python train.py --n_layer=12 --head_dim=32 --activation="squared_relu" --norm_eps=1e-05 --rope_base=10000.0 --qk_norm=true --lr_mult_o=0.724 --train_tokens=242900000
Each number is 200 + 40 x the weight over its row's rms, rounded and kept within 0 to 999. Layers, rows and columns count from 0. The size before them is the row's rms in percent of the matrix's.

# layer 5 MLP up, 1280x160, rms 0.239, rows 1238-1259, columns 0-159
121,166,209,245,211,120,202,228,148,221,196,178,184,213,241,138,164,175,158,250,226,196,251,230,271,243,193,196,205,151,174,220,223,224,160,173,238,238,171,203,160,247,137,205,206,196,132,207,257,145,193,188,167,118,211,164,184,214,234,248,298,217,179,199,257,195,209,209,257,285,132,231,217,270,169,64,209,158,166,162,238,219,160,145,192,157,184,218,259,255,207,211,226,200,163,207,206,234,222,237,167,214,253,217,218,228,98,134,177,192,208,253,214,268,170,168,216,209,170,188,256,206,155,266,187,162,175,190,231,175,214,227,161,115,205,141,150,183,173,241,208,183,216,138,193,183,239,135,139,145,237,241,201,251,185,248,164,150,223,219,244
097,199,232,195,174,211,173,171,186,237,227,187,211,198,204,208,206,218,190,168,164,224,223,205,176,219,205,115,131,199,166,232,246,202,175,204,185,212,245,141,176,248,157,211,267,186,199,255,223,254,218,205,210,268,169,191,223,166,229,170,187,130,250,168,163,174,153,233,174,174,141,155,186,243,193,236,210,150,162,106,201,158,268,188,136,214,151,197,181,163,163,238,191,234,185,174,235,191,188,205,96,127,189,153,280,154,122,205,197,113,208,203,208,297,206,186,196,186,238,252,193,249,194,124,182,258,126,192,153,217,161,118,116,224,140,209,156,236,247,217,193,182,112,203,182,115,210,236,191,183,264,227,169,273,123,241,198,168,176,184,207
094,183,280,167,173,129,192,152,260,245,200,271,142,250,174,155,156,248,238,220,196,261,222,239,205,199,189,223,209,154,180,254,207,263,113,234,148,255,217,162,248,233,234,273,230,173,238,221,149,174,231,199,141,213,167,229,197,220,198,168,285,225,201,200,192,173,189,214,210,193,190,186,159,233,193,227,179,231,246,174,204,246,256,211,189,224,178,193,180,294,213,134,154,118,184,134,222,258,156,201,283,227,197,210,177,144,180,223,139,241,194,184,189,152,200,248,203,222,209,197,187,121,165,257,216,187,152,202,201,172,223,129,205,149,293,132,233,154,174,204,87,142,208,183,153,172,207,160,202,195,188,223,193,233,99,252,176,223,207,179,216
091,217,153,210,164,154,227,268,154,137,169,175,256,249,142,162,224,211,206,179,185,218,200,220,216,205,137,200,263,173,190,230,277,241,184,119,194,146,147,190,240,239,187,152,174,197,236,194,127,169,214,206,198,174,166,212,203,197,199,250,224,179,242,202,239,242,232,189,237,210,182,253,216,190,171,287,229,210,240,229,225,145,266,218,201,233,146,250,204,250,270,132,240,174,212,196,238,176,164,260,142,233,121,261,158,182,191,229,148,180,201,145,228,248,174,157,160,210,324,243,161,168,171,167,249,227,176,282,217,212,181,199,148,253,262,120,190,203,141,243,192,174,203,210,194,184,287,257,127,203,201,186,189,209,137,208,185,179,195,244,279
096,139,196,129,241,204,149,143,208,274,176,136,193,201,219,193,207,163,256,193,233,158,219,209,217,231,124,127,221,149,223,242,278,164,154,266,243,234,225,207,167,245,237,206,240,204,236,232,120,145,225,187,173,215,210,225,246,173,258,241,203,188,202,199,220,231,185,215,214,206,208,208,167,150,181,214,233,198,106,221,244,229,221,189,126,203,182,218,246,205,179,264,194,198,153,216,240,185,161,128,213,132,166,164,168,238,220,245,167,223,208,226,168,149,233,160,265,244,164,195,171,191,181,203,168,215,130,202,186,146,250,230,173,239,240,251,246,215,280,134,171,206,166,234,158,118,263,271,234,163,186,304,118,164,251,207,187,230,140,170,234
095,250,164,184,225,195,243,228,214,201,166,234,250,177,222,192,196,169,224,177,157,200,241,223,284,207,218,220,209,209,221,233,155,182,102,176,179,183,207,189,135,208,183,199,157,206,209,225,167,223,230,163,214,160,278,188,235,214,191,178,198,251,200,160,156,188,267,84,162,214,216,263,222,297,189,202,264,190,264,204,214,176,184,147,188,155,205,152,263,208,206,259,269,165,171,174,257,239,155,162,162,251,221,191,233,194,228,215,235,147,214,106,259,153,172,229,149,257,185,207,232,258,234,161,198,165,236,152,166,182,151,192,245,252,225,291,252,178,238,160,243,263,165,233,250,240,189,126,230,245,202,190,267,244,215,259,186,152,238,258,129
092,145,226,205,164,179,220,204,223,251,187,268,215,134,143,158,254,183,196,200,222,198,208,196,217,272,249,173,313,252,187,158,215,168,219,169,275,215,203,173,174,175,202,161,194,223,233,207,130,200,159,211,160,193,239,200,198,201,284,198,179,128,272,212,192,229,165,229,110,247,163,212,150,209,182,229,205,235,150,202,113,196,227,174,175,208,213,265,229,151,242,199,112,229,192,175,203,251,221,199,212,257,192,186,244,198,279,231,184,199,189,197,199,185,166,128,209,302,243,194,173,141,278,137,194,161,165,218,202,218,131,180,129,187,193,188,191,230,180,204,172,212,157,256,310,204,206,192,150,168,220,236,273,125,129,229,240,158,198,162,176
110,174,198,199,131,224,288,167,160,164,234,201,194,276,190,277,200,151,175,173,194,196,193,156,198,221,160,139,166,257,228,197,214,135,205,183,195,240,250,206,280,242,243,219,162,164,237,204,222,191,136,168,226,233,229,232,245,259,238,213,139,176,180,143,218,161,198,199,235,81,199,153,228,189,249,111,174,241,206,173,185,235,191,207,181,148,177,233,216,220,241,225,243,216,220,135,106,222,184,208,278,250,116,135,246,211,153,179,119,233,137,217,203,206,169,212,158,187,208,153,156,211,152,235,253,227,221,212,193,233,132,191,181,267,216,189,104,209,215,208,116,213,212,194,223,237,173,211,227,218,257,217,243,191,183,119,208,192,193,271,213
107,209,263,231,224,304,116,200,188,182,229,205,158,196,205,241,198,290,222,196,170,235,208,271,231,223,253,165,168,188,279,213,202,217,220,140,205,151,223,227,143,222,196,289,231,245,177,280,160,211,272,165,229,213,206,260,158,290,214,127,207,146,156,283,262,158,129,224,139,126,196,245,189,153,172,193,170,197,207,258,246,189,208,208,229,126,181,177,181,191,236,209,236,157,181,220,216,216,244,231,162,203,174,153,152,250,204,236,195,188,167,140,156,210,158,181,170,150,227,154,185,185,220,170,238,202,181,200,194,289,188,294,275,241,222,177,188,197,216,216,215,208,166,214,284,203,195,246,175,227,216,247,180,216,163,206,168,180,204,224,281
091,263,238,158,137,242,246,210,206,181,198,218,147,184,139,186,226,217,224,198,225,137,220,191,246,266,273,206,171,167,196,147,191,207,183,229,132,164,169,203,269,200,237,227,236,167,240,209,161,113,138,180,205,232,187,215,180,229,243,172,239,205,306,259,152,258,230,161,229,233,218,220,186,144,259,195,230,170,226,192,181,205,283,131,241,189,219,169,236,189,178,238,215,204,170,243,131,269,182,184,194,201,175,197,279,252,220,201,187,278,212,211,193,167,206,255,248,263,155,157,228,209,181,216,190,217,115,174,271,157,155,256,245,238,126,280,165,300,243,229,227,242,155,145,141,185,180,164,181,191,189,227,230,212,211,233,225,135,231,213,208
114,197,217,203,211,113,150,185,199,225,241,200,237,217,181,202,198,195,230,168,181,192,199,138,130,173,216,216,224,139,181,205,356,241,206,232,190,245,180,244,153,186,206,257,267,208,252,220,194,151,223,135,206,180,221,199,190,179,140,171,202,248,164,152,199,244,138,210,156,244,201,189,229,178,181,207,196,174,207,202,213,110,205,149,186,177,166,259,200,224,246,266,105,285,232,213,182,266,223,169,208,171,207,89,241,234,226,246,208,214,213,241,195,153,181,248,134,213,184,72,219,217,154,198,208,226,136,222,140,236,181,192,194,245,235,202,302,183,191,160,180,237,248,231,259,222,141,185,166,219,145,178,183,210,224,230,192,215,184,177,141
102,233,169,229,118,188,204,204,108,213,188,224,197,212,200,217,193,251,163,215,187,204,205,141,238,254,269,105,207,225,272,236,131,189,125,216,229,171,214,233,177,207,235,193,247,190,231,137,146,172,200,186,158,209,194,191,187,260,199,191,192,210,199,149,234,158,175,140,231,123,162,128,287,203,233,194,278,291,186,218,207,240,270,207,172,190,224,136,168,153,205,233,215,176,193,247,222,251,222,241,229,234,233,223,177,187,199,185,131,143,232,189,230,193,291,170,203,204,214,263,258,202,181,146,130,214,224,160,152,242,220,176,175,228,233,247,191,217,166,198,155,158,205,156,145,243,152,196,144,297,253,186,129,147,240,198,238,249,230,158,230
096,245,169,249,165,252,193,148,253,131,261,210,310,171,183,198,173,257,181,183,196,194,228,198,154,179,213,271,207,200,234,225,193,197,217,221,200,184,186,183,161,247,239,200,183,213,194,130,192,161,228,205,271,220,211,167,166,223,246,185,154,181,204,152,165,241,216,187,208,181,182,195,133,162,209,183,160,251,194,222,187,194,211,247,248,189,149,187,235,247,161,254,262,196,158,261,191,220,112,159,255,181,248,265,263,177,206,134,234,237,210,218,226,199,177,261,130,105,217,237,141,217,197,121,164,194,209,133,156,186,171,139,168,226,224,217,227,200,214,285,152,227,157,216,267,182,126,176,83,249,204,157,204,156,142,200,251,176,154,196,258
107,277,128,202,107,210,203,153,197,265,276,128,236,220,161,266,197,237,191,154,210,203,216,156,180,195,160,193,211,157,123,206,209,188,159,206,187,145,221,192,220,234,234,277,184,253,217,265,198,186,157,231,184,228,169,185,182,242,228,233,190,100,198,160,181,144,205,217,167,217,242,182,250,214,128,159,171,213,181,186,246,142,205,220,232,269,214,156,186,272,209,228,224,124,206,152,185,268,256,175,208,239,186,205,195,202,232,166,260,212,124,256,263,216,218,213,132,167,232,114,248,182,222,160,283,141,258,188,242,193,235,192,157,220,167,170,109,152,237,221,212,192,185,132,155,212,173,174,188,150,135,215,191,176,176,204,232,232,182,152,236
113,225,194,189,175,200,232,208,148,182,220,175,125,185,188,140,187,158,156,251,153,214,215,149,161,187,173,205,198,212,162,195,218,269,201,214,240,176,179,201,242,178,281,209,219,187,196,217,253,201,279,192,110,229,159,138,185,178,145,276,201,183,155,174,183,200,157,215,204,208,211,204,261,233,214,112,262,165,164,167,250,234,218,236,196,209,135,215,197,206,254,227,183,183,204,146,170,245,104,251,193,100,196,217,125,241,172,228,198,240,205,164,205,157,187,130,158,143,163,169,168,182,228,248,268,221,249,165,165,124,211,146,146,181,212,238,116,254,153,159,281,229,222,194,163,259,233,250,182,312,225,234,167,191,224,206,166,224,205,226,155
100,194,274,197,199,247,218,209,181,223,192,213,202,207,239,149,233,138,121,215,162,204,221,175,249,252,238,236,282,246,192,217,206,149,185,154,256,191,235,199,232,210,229,216,156,258,160,241,156,239,87,220,195,178,224,240,264,216,181,139,199,269,158,175,271,205,181,171,237,242,196,168,162,252,190,176,175,237,264,265,159,185,147,208,210,244,220,171,229,303,191,189,186,212,192,193,164,207,193,122,149,246,243,256,143,256,158,156,208,186,129,195,83,276,186,200,239,234,168,211,209,242,233,127,217,296,245,153,190,221,184,166,222,196,265,205,240,155,230,247,167,148,180,211,259,205,184,155,215,210,186,236,186,161,182,225,234,180,183,253,201
097,241,202,195,156,180,166,190,278,169,210,215,253,174,180,238,74,198,221,176,154,178,211,147,169,184,144,188,171,149,194,187,234,186,133,179,156,202,137,251,222,181,153,249,167,166,280,206,235,157,203,200,271,161,189,206,204,243,224,144,193,170,229,190,243,151,227,250,134,183,276,257,163,249,154,173,244,224,222,223,187,240,131,252,245,207,168,239,220,211,240,207,194,218,170,236,220,169,159,213,141,204,191,192,283,182,227,213,201,150,205,128,245,182,217,182,222,186,175,222,199,217,164,200,95,219,213,168,228,255,117,201,203,216,177,167,304,166,123,159,229,183,133,255,219,266,199,176,179,149,188,182,242,149,149,214,132,151,254,224,155
094,190,274,238,239,144,255,224,225,169,163,210,155,170,135,195,204,176,158,192,195,207,152,160,199,249,240,235,254,196,124,138,226,155,192,248,143,141,122,226,206,277,199,236,228,206,249,235,206,181,161,286,242,221,245,188,160,179,158,195,239,218,178,203,195,269,206,193,143,147,176,193,162,336,236,167,214,258,236,215,162,172,213,168,269,215,208,249,215,213,217,150,178,239,175,189,291,158,237,257,199,226,163,174,189,199,269,172,216,182,289,230,201,189,209,164,223,240,180,225,229,163,232,144,212,195,157,260,241,198,180,156,99,222,100,194,190,205,183,177,272,204,183,232,266,199,147,216,168,260,219,159,177,206,144,218,189,189,226,219,188
097,289,219,201,209,165,244,185,293,184,235,295,159,128,147,193,202,210,250,171,267,194,206,241,190,225,163,142,203,242,138,165,160,220,185,173,177,165,215,210,242,167,255,262,207,206,99,234,184,207,200,187,199,201,199,166,185,160,257,270,210,207,169,260,153,167,243,248,265,195,227,175,214,215,190,172,136,196,255,199,180,219,183,234,178,225,236,217,183,136,152,217,277,198,236,139,205,251,188,229,209,230,187,178,194,224,248,184,133,180,232,200,297,249,192,206,188,183,207,225,241,263,125,162,243,239,224,91,154,219,179,170,180,220,191,201,187,245,227,285,199,253,198,290,244,181,149,216,215,249,162,172,171,183,199,211,210,217,130,260,131
110,244,198,237,213,252,162,244,186,219,168,133,181,198,145,210,240,184,222,169,186,224,218,165,201,226,163,207,143,217,176,165,160,266,318,176,208,198,160,172,221,155,175,226,251,165,244,239,258,192,185,252,223,279,250,165,268,249,168,201,159,228,269,172,148,168,212,206,201,173,219,235,220,223,179,179,193,199,258,137,213,233,218,212,36,158,138,128,144,177,216,269,199,239,230,198,211,194,152,146,131,149,205,187,161,195,206,212,217,197,201,180,206,188,130,162,141,282,160,190,166,176,144,142,238,161,175,187,208,227,273,230,266,168,216,176,121,158,214,193,160,161,242,235,203,258,209,193,183,249,252,215,208,183,146,196,144,170,180,177,223
110,296,200,231,239,243,124,235,192,218,142,121,168,187,197,214,157,178,176,189,275,263,276,152,194,180,206,184,183,158,194,170,150,197,198,261,210,228,110,141,241,157,237,176,158,211,229,158,186,242,190,225,191,161,202,181,205,175,249,259,205,253,185,211,135,237,197,222,198,203,286,227,210,152,233,212,222,142,90,180,272,168,192,200,182,157,181,180,171,199,227,256,185,144,209,229,181,194,242,187,146,192,212,135,223,212,137,220,227,207,253,185,157,158,132,226,196,248,247,188,198,168,198,210,261,112,192,192,131,206,237,170,188,159,161,163,284,222,202,177,174,204,140,201,200,232,179,161,182,238,255,223,211,182,179,202,103,166,195,145,313
106,164,237,240,189,194,206,256,209,366,113,201,245,253,172,212,256,259,188,244,135,185,183,233,234,221,169,224,160,210,156,244,247,171,161,222,164,193,193,267,207,146,185,243,234,180,178,184,193,193,167,231,114,227,164,161,185,219,265,195,196,164,208,211,181,235,145,213,232,175,210,199,114,198,176,164,286,184,203,188,279,170,179,97,265,198,156,216,203,206,209,265,149,243,173,180,198,213,127,246,189,196,184,236,238,242,232,191,212,197,238,222,128,154,254,197,228,209,180,215,139,200,189,136,254,159,175,233,205,168,205,187,171,200,237,176,169,206,232,149,178,205,151,209,266,241,174,264,179,220,244,190,293,190,174,181,275,128,210,221,213
# layer 5 MLP down (transposed), 1280x160, rms 0.238, rows 1238-1259, columns 0-159
115,214,210,263,224,245,158,181,192,175,176,203,151,149,202,262,186,172,117,152,182,244,257,275,168,254,269,213,173,172,247,212,239,210,194,136,129,235,155,186,276,168,112,270,200,168,159,137,213,210,195,148,199,219,278,176,187,273,210,268,232,133,220,176,222,107,205,259,189,204,194,240,185,252,154,231,172,192,224,186,215,209,211,176,221,98,176,164,216,179,166,233,196,269,247,187,199,164,197,252,152,187,231,175,238,224,131,206,245,171,143,149,172,228,193,226,199,270,146,212,239,163,240,189,113,248,214,219,242,242,200,206,169,226,287,214,248,238,174,263,226,229,213,176,240,178,270,191,150,232,228,210,161,236,206,226,193,190,181,182,160
091,183,138,172,149,173,220,174,148,236,174,230,214,148,212,199,175,179,216,98,228,187,150,261,233,212,265,212,232,264,237,210,123,133,208,228,177,187,159,198,162,174,220,179,148,183,183,134,191,227,183,168,187,229,227,236,171,191,114,167,187,175,272,236,181,166,258,216,235,210,181,228,212,202,166,199,182,258,216,228,185,194,183,176,143,117,207,235,242,183,146,237,185,251,219,201,185,283,188,197,262,229,213,153,197,295,198,179,263,252,175,318,180,231,224,200,126,167,223,183,192,183,206,202,210,238,215,187,230,175,277,281,254,232,192,208,156,164,131,238,242,202,262,227,115,206,156,240,227,209,143,143,144,210,203,253,164,288,224,200,232
091,245,152,168,263,188,175,192,187,175,160,189,239,176,222,172,198,178,193,145,189,233,129,199,200,219,211,189,146,244,178,205,208,164,144,122,134,231,244,207,184,197,228,202,177,181,243,175,130,192,218,138,224,229,215,211,236,281,182,225,230,173,216,179,199,133,155,190,262,115,313,198,238,172,231,190,240,184,195,163,257,207,230,234,262,279,224,318,174,205,162,262,176,215,235,259,75,233,184,271,209,161,175,167,190,164,240,189,223,184,222,205,166,161,219,272,121,136,178,233,241,227,222,216,223,170,191,143,147,204,264,204,244,209,183,218,176,216,182,169,163,150,218,171,200,138,173,157,265,186,183,178,239,269,154,142,202,231,187,251,185
089,203,201,212,258,201,177,185,194,163,213,275,255,166,237,237,207,161,176,217,181,260,233,126,208,165,159,252,159,131,176,202,258,272,245,179,198,156,276,178,168,232,187,154,212,193,91,220,163,186,210,171,178,243,276,191,179,223,215,215,187,217,112,247,199,257,254,191,256,148,201,182,175,223,224,173,152,128,175,171,197,210,223,155,223,215,204,205,184,162,162,242,165,264,224,179,226,236,232,194,269,234,159,194,239,204,110,189,250,138,147,158,275,207,167,174,208,334,208,168,214,147,183,157,151,197,241,315,198,174,298,228,181,185,179,203,196,187,160,239,236,206,216,179,165,208,191,224,200,248,181,196,201,240,232,244,268,200,152,230,198
086,275,219,162,212,175,219,247,173,212,176,204,242,248,241,167,184,222,173,91,176,239,222,238,222,196,164,235,174,223,208,226,201,181,179,253,199,209,150,236,100,206,169,136,175,234,171,147,220,250,223,209,229,232,159,177,198,255,211,197,226,243,231,224,156,58,149,158,256,221,206,197,109,235,185,205,124,228,228,181,165,175,183,139,261,242,251,252,173,214,204,180,214,146,187,234,216,190,147,166,208,305,238,134,236,252,183,121,219,220,194,174,212,210,153,180,164,139,261,144,230,130,203,183,279,219,200,209,272,265,185,247,254,219,166,216,181,207,184,189,233,149,247,216,164,184,154,253,171,215,150,208,221,185,227,226,175,131,196,214,187
087,109,184,211,241,184,175,217,224,112,245,162,213,209,155,160,158,207,203,194,229,199,197,163,206,148,232,184,207,262,136,210,157,180,134,265,161,163,198,211,242,145,251,241,204,237,187,238,242,200,258,212,252,225,274,219,196,197,186,142,209,192,289,263,183,255,165,296,197,252,186,167,207,227,237,159,202,176,234,249,156,240,157,190,158,178,190,225,123,122,147,236,191,227,210,228,152,178,211,213,261,173,218,182,195,220,223,230,169,222,229,137,145,181,194,171,251,218,219,165,172,93,178,247,222,210,262,254,231,213,216,224,204,259,173,211,209,221,203,139,180,243,208,207,234,271,130,230,207,226,160,221,214,148,337,234,256,183,235,246,187
092,206,128,197,195,208,200,166,215,199,193,168,204,229,284,122,220,181,174,142,184,125,159,179,200,231,228,187,184,219,168,191,183,201,115,156,207,188,260,183,221,204,225,224,165,167,204,190,141,161,178,245,206,132,221,292,258,276,168,142,235,191,156,295,247,223,256,214,255,228,170,198,153,175,162,193,137,195,190,212,236,203,171,143,182,194,175,208,289,176,152,141,181,239,183,189,221,233,190,252,112,177,224,216,201,175,237,232,239,195,238,233,255,179,211,267,238,206,178,168,218,153,204,215,159,178,250,210,229,180,221,142,246,189,145,155,167,216,199,169,279,239,123,271,178,139,140,196,184,210,242,189,227,240,224,212,196,200,334,134,256
103,171,157,254,236,133,202,134,181,143,214,120,214,229,230,197,223,202,236,169,213,162,198,163,243,312,146,159,152,176,182,187,117,195,179,213,251,98,277,166,241,192,187,225,284,205,198,149,238,202,191,250,193,203,254,273,160,235,211,147,334,187,160,158,255,170,186,146,184,167,159,159,166,180,136,232,187,216,156,231,240,206,171,116,214,255,241,157,165,213,199,187,239,186,108,188,217,162,180,113,201,215,196,163,140,208,187,212,202,230,207,219,194,191,222,191,202,204,121,164,205,148,225,188,172,182,193,171,278,201,195,230,192,226,198,216,280,165,255,264,260,179,191,164,232,198,252,227,163,224,182,174,174,244,165,199,185,212,176,187,199
103,230,276,155,259,231,155,199,200,157,220,205,178,207,165,194,205,214,202,239,164,202,167,219,202,306,286,238,239,189,236,183,142,213,184,209,165,207,224,236,279,193,233,164,221,178,266,187,290,166,195,200,113,250,208,196,143,233,160,153,231,151,218,311,234,165,111,265,148,171,255,178,241,215,180,167,193,180,173,190,238,130,191,181,173,197,225,141,213,150,227,219,241,185,189,167,279,200,228,241,146,184,237,231,220,186,203,198,186,228,134,187,233,236,102,155,170,151,188,207,270,169,180,132,199,157,191,232,232,226,195,129,171,208,300,193,243,177,167,163,195,238,250,212,192,138,167,210,205,198,188,186,163,152,188,214,216,192,269,217,279
101,167,222,208,221,252,204,213,232,146,188,201,111,192,236,168,227,201,212,127,146,184,161,272,165,151,134,196,169,184,268,185,168,221,142,236,167,220,184,261,194,157,112,164,249,218,198,218,299,192,210,182,183,284,194,202,247,193,210,183,166,204,183,148,144,220,176,197,223,205,163,160,230,197,214,234,110,224,205,197,223,182,206,169,225,236,179,216,160,187,120,228,228,216,156,262,181,263,150,190,250,191,185,151,240,225,152,217,166,142,183,172,257,196,286,225,212,196,172,226,250,205,175,171,213,167,202,207,220,202,277,153,222,173,153,213,246,297,232,198,259,188,128,193,210,113,264,177,274,207,172,201,167,144,202,220,223,268,245,174,87
102,258,169,185,175,205,223,201,192,197,221,156,254,136,155,173,167,235,213,209,211,233,163,205,193,187,208,175,138,188,228,197,267,184,187,141,236,210,175,213,249,236,190,113,172,192,174,214,239,226,263,231,227,147,185,233,185,257,191,219,233,245,141,230,126,163,125,243,183,155,189,151,211,250,260,213,169,133,183,183,182,228,167,216,149,154,159,120,163,138,191,185,245,230,233,107,296,207,310,204,191,265,245,166,149,285,200,208,198,212,179,176,193,218,178,185,228,166,182,167,228,114,195,197,193,252,254,194,219,278,190,162,218,256,161,119,192,206,158,152,201,160,231,251,219,161,190,196,174,189,230,122,218,97,191,225,192,183,258,224,245
104,206,259,215,190,234,206,184,169,150,213,292,226,230,228,182,208,198,140,192,262,189,219,174,253,263,157,214,175,169,221,161,141,198,168,203,158,252,229,180,162,233,208,225,195,254,193,284,179,280,229,169,244,215,232,163,242,221,185,153,246,193,219,230,168,249,140,220,132,190,250,140,250,203,161,193,203,176,231,266,221,104,234,236,210,261,241,246,236,169,279,271,221,162,237,198,288,197,214,203,255,195,176,195,218,291,266,206,173,147,182,156,163,228,206,190,175,284,212,262,272,176,163,246,123,210,228,145,165,196,156,250,154,234,181,268,189,211,233,187,223,239,238,202,195,279,222,198,171,204,192,213,268,172,152,248,184,194,239,189,146
102,170,280,223,229,189,167,121,34,235,212,238,210,89,244,283,247,186,268,176,173,186,159,115,206,179,203,210,240,175,253,211,178,198,227,172,178,237,136,160,187,223,243,137,238,182,235,180,216,141,207,243,201,196,189,217,211,191,189,233,162,200,96,180,267,255,262,256,195,254,237,158,200,235,216,226,168,257,218,164,226,204,172,239,149,239,165,179,211,200,174,162,166,194,159,146,165,203,146,251,235,186,208,259,259,213,151,190,248,177,231,218,199,246,211,244,232,191,136,232,193,230,182,238,194,101,183,177,228,205,174,224,216,238,162,202,182,204,198,229,164,252,162,195,224,215,183,170,257,239,186,132,206,212,175,157,174,163,236,197,132
087,192,190,200,270,188,210,238,183,200,144,257,225,138,234,199,168,211,134,186,215,233,269,250,151,150,238,153,188,206,171,177,156,278,193,216,228,245,154,185,198,145,194,224,153,152,211,208,99,232,227,240,243,205,197,178,234,149,234,227,132,226,195,224,172,171,225,260,177,223,190,250,166,263,204,195,162,195,151,223,121,193,197,203,276,245,178,251,223,202,186,132,268,198,174,219,221,137,214,170,195,196,211,148,251,220,192,162,266,167,160,162,145,276,151,148,210,203,202,199,156,176,166,209,205,193,183,254,260,216,258,325,221,210,210,191,176,282,208,232,203,164,225,298,153,163,225,219,159,242,201,271,288,253,210,258,216,236,198,222,173
104,277,223,189,213,164,186,194,193,172,220,239,194,150,251,218,239,209,220,211,237,222,189,254,206,121,151,185,245,220,147,151,207,239,210,226,193,183,139,237,189,227,155,204,151,250,218,193,190,266,136,255,260,246,208,238,230,228,219,251,258,183,280,166,162,214,147,220,210,222,223,218,198,151,245,162,202,133,282,187,214,191,168,230,163,75,270,232,133,168,154,206,172,147,235,249,123,145,206,200,257,176,211,226,209,188,250,205,246,228,155,221,170,227,216,193,134,213,178,229,122,176,168,284,140,197,214,193,215,298,197,183,218,269,272,260,263,238,201,156,201,179,148,227,229,193,244,207,211,182,187,240,255,200,172,176,209,255,262,166,230
106,242,194,182,226,140,198,186,147,219,174,245,192,234,112,198,200,204,177,194,267,121,196,198,152,219,170,244,160,287,180,217,227,189,223,205,234,186,258,207,182,175,126,195,216,185,170,162,190,207,240,134,167,253,224,161,242,173,223,105,199,248,219,176,152,302,242,241,230,202,179,198,210,198,215,181,185,279,234,141,210,225,161,204,201,277,160,200,243,277,205,284,241,185,220,234,264,190,223,167,225,172,234,216,138,210,208,198,171,212,159,206,299,201,316,202,191,123,235,251,248,226,233,218,194,169,184,160,170,233,216,192,187,222,285,208,227,291,174,236,190,299,167,187,177,191,229,196,208,236,206,188,189,230,253,224,205,257,151,130,164
107,275,143,232,221,193,120,207,131,255,155,236,241,125,213,143,224,198,198,122,152,252,199,216,213,131,256,217,129,220,218,249,198,166,139,189,209,255,191,204,201,174,183,101,219,173,223,257,179,154,177,183,174,199,207,193,165,281,229,260,189,238,298,206,180,158,150,124,266,210,245,219,184,211,204,235,196,234,166,290,208,256,192,187,228,205,287,151,196,244,206,160,116,249,167,199,189,225,199,255,195,200,180,154,215,217,195,172,261,194,226,179,191,235,204,140,192,180,193,194,271,193,173,235,197,345,186,238,182,232,221,231,186,210,117,227,172,186,192,208,217,166,221,167,247,188,143,214,210,257,152,234,189,211,184,182,168,222,209,168,164
094,251,144,160,142,138,227,180,189,196,179,148,158,191,189,160,245,205,150,218,233,126,284,186,177,154,265,247,150,172,148,160,239,219,164,294,267,147,95,262,226,248,234,233,205,232,245,224,187,254,163,182,274,212,168,221,253,213,153,172,219,198,270,177,197,191,256,214,204,198,188,125,203,205,287,209,182,157,226,147,198,193,184,208,213,258,295,132,248,195,182,212,203,265,196,206,165,190,189,140,166,162,217,221,211,194,220,173,199,172,132,231,200,193,170,274,126,195,158,203,192,199,203,239,157,233,228,197,223,275,249,186,229,194,174,190,189,248,229,133,212,173,248,168,184,217,219,226,296,167,184,257,218,163,220,233,251,163,156,162,172
091,159,183,226,309,194,191,233,209,135,188,147,205,177,220,183,239,160,207,212,246,220,311,129,198,156,253,232,179,261,189,200,215,261,171,251,210,214,129,230,211,200,56,138,232,176,178,238,199,197,205,157,181,233,189,262,131,182,139,231,144,202,141,266,202,176,173,173,243,239,260,202,139,168,190,192,224,179,198,196,178,155,124,161,149,217,199,204,184,199,219,206,177,222,139,270,168,196,233,180,245,182,181,153,226,230,191,151,226,218,225,143,230,213,168,209,108,210,250,212,190,207,159,222,186,131,156,184,235,204,251,194,176,287,249,178,170,238,152,200,133,196,232,181,184,171,132,196,169,165,150,133,225,175,215,226,208,195,214,108,193
110,208,113,105,254,109,206,271,174,167,218,112,222,163,207,136,182,209,220,182,180,160,253,209,234,158,164,254,207,227,181,164,229,162,210,203,204,254,159,196,174,175,184,173,212,262,149,137,179,235,179,117,243,228,147,244,214,241,212,115,214,200,195,255,200,169,162,161,231,214,129,84,240,248,168,246,175,171,201,213,121,199,143,252,191,203,180,204,223,175,214,201,187,284,238,209,163,274,190,163,238,176,200,202,236,270,190,182,238,217,139,221,204,155,150,209,157,237,203,118,203,211,235,155,163,237,164,202,216,233,247,198,190,200,120,150,142,181,222,218,191,193,216,212,217,215,264,254,188,185,239,215,174,259,160,182,274,203,261,200,212
117,228,166,198,202,193,188,96,236,257,143,200,234,124,192,228,153,189,215,177,170,184,212,260,279,156,209,279,235,193,204,188,174,159,193,262,203,178,144,178,146,181,224,177,163,201,223,171,164,263,301,232,144,225,189,256,168,146,237,217,208,255,188,200,192,129,138,195,160,237,236,170,181,267,220,184,120,183,197,178,263,274,214,210,166,292,154,238,262,178,186,201,221,229,170,174,171,234,227,199,210,157,94,145,225,202,164,285,228,210,164,183,268,188,199,197,244,179,190,192,166,253,181,203,160,245,204,171,225,107,231,186,184,262,172,238,163,236,249,178,182,227,172,196,146,192,152,188,217,207,222,135,144,212,158,207,160,207,191,274,143
094,151,175,261,265,196,137,163,143,188,202,196,229,134,231,183,256,222,157,255,165,161,160,175,102,187,220,286,191,124,190,224,178,172,165,187,136,248,182,220,238,80,230,200,204,173,253,165,229,242,161,181,250,229,199,170,218,298,219,193,175,225,194,129,232,244,210,197,180,165,165,246,199,185,205,179,228,211,246,210,221,168,207,216,204,149,153,271,229,171,192,231,227,203,164,171,81,201,215,136,140,215,198,162,223,248,221,190,205,166,203,215,288,190,184,130,207,266,209,206,138,130,211,140,206,213,242,212,170,185,237,192,182,221,185,218,181,163,203,190,221,240,177,147,197,220,204,322,163,255,185,161,211,278,208,249,257,188,171,185,181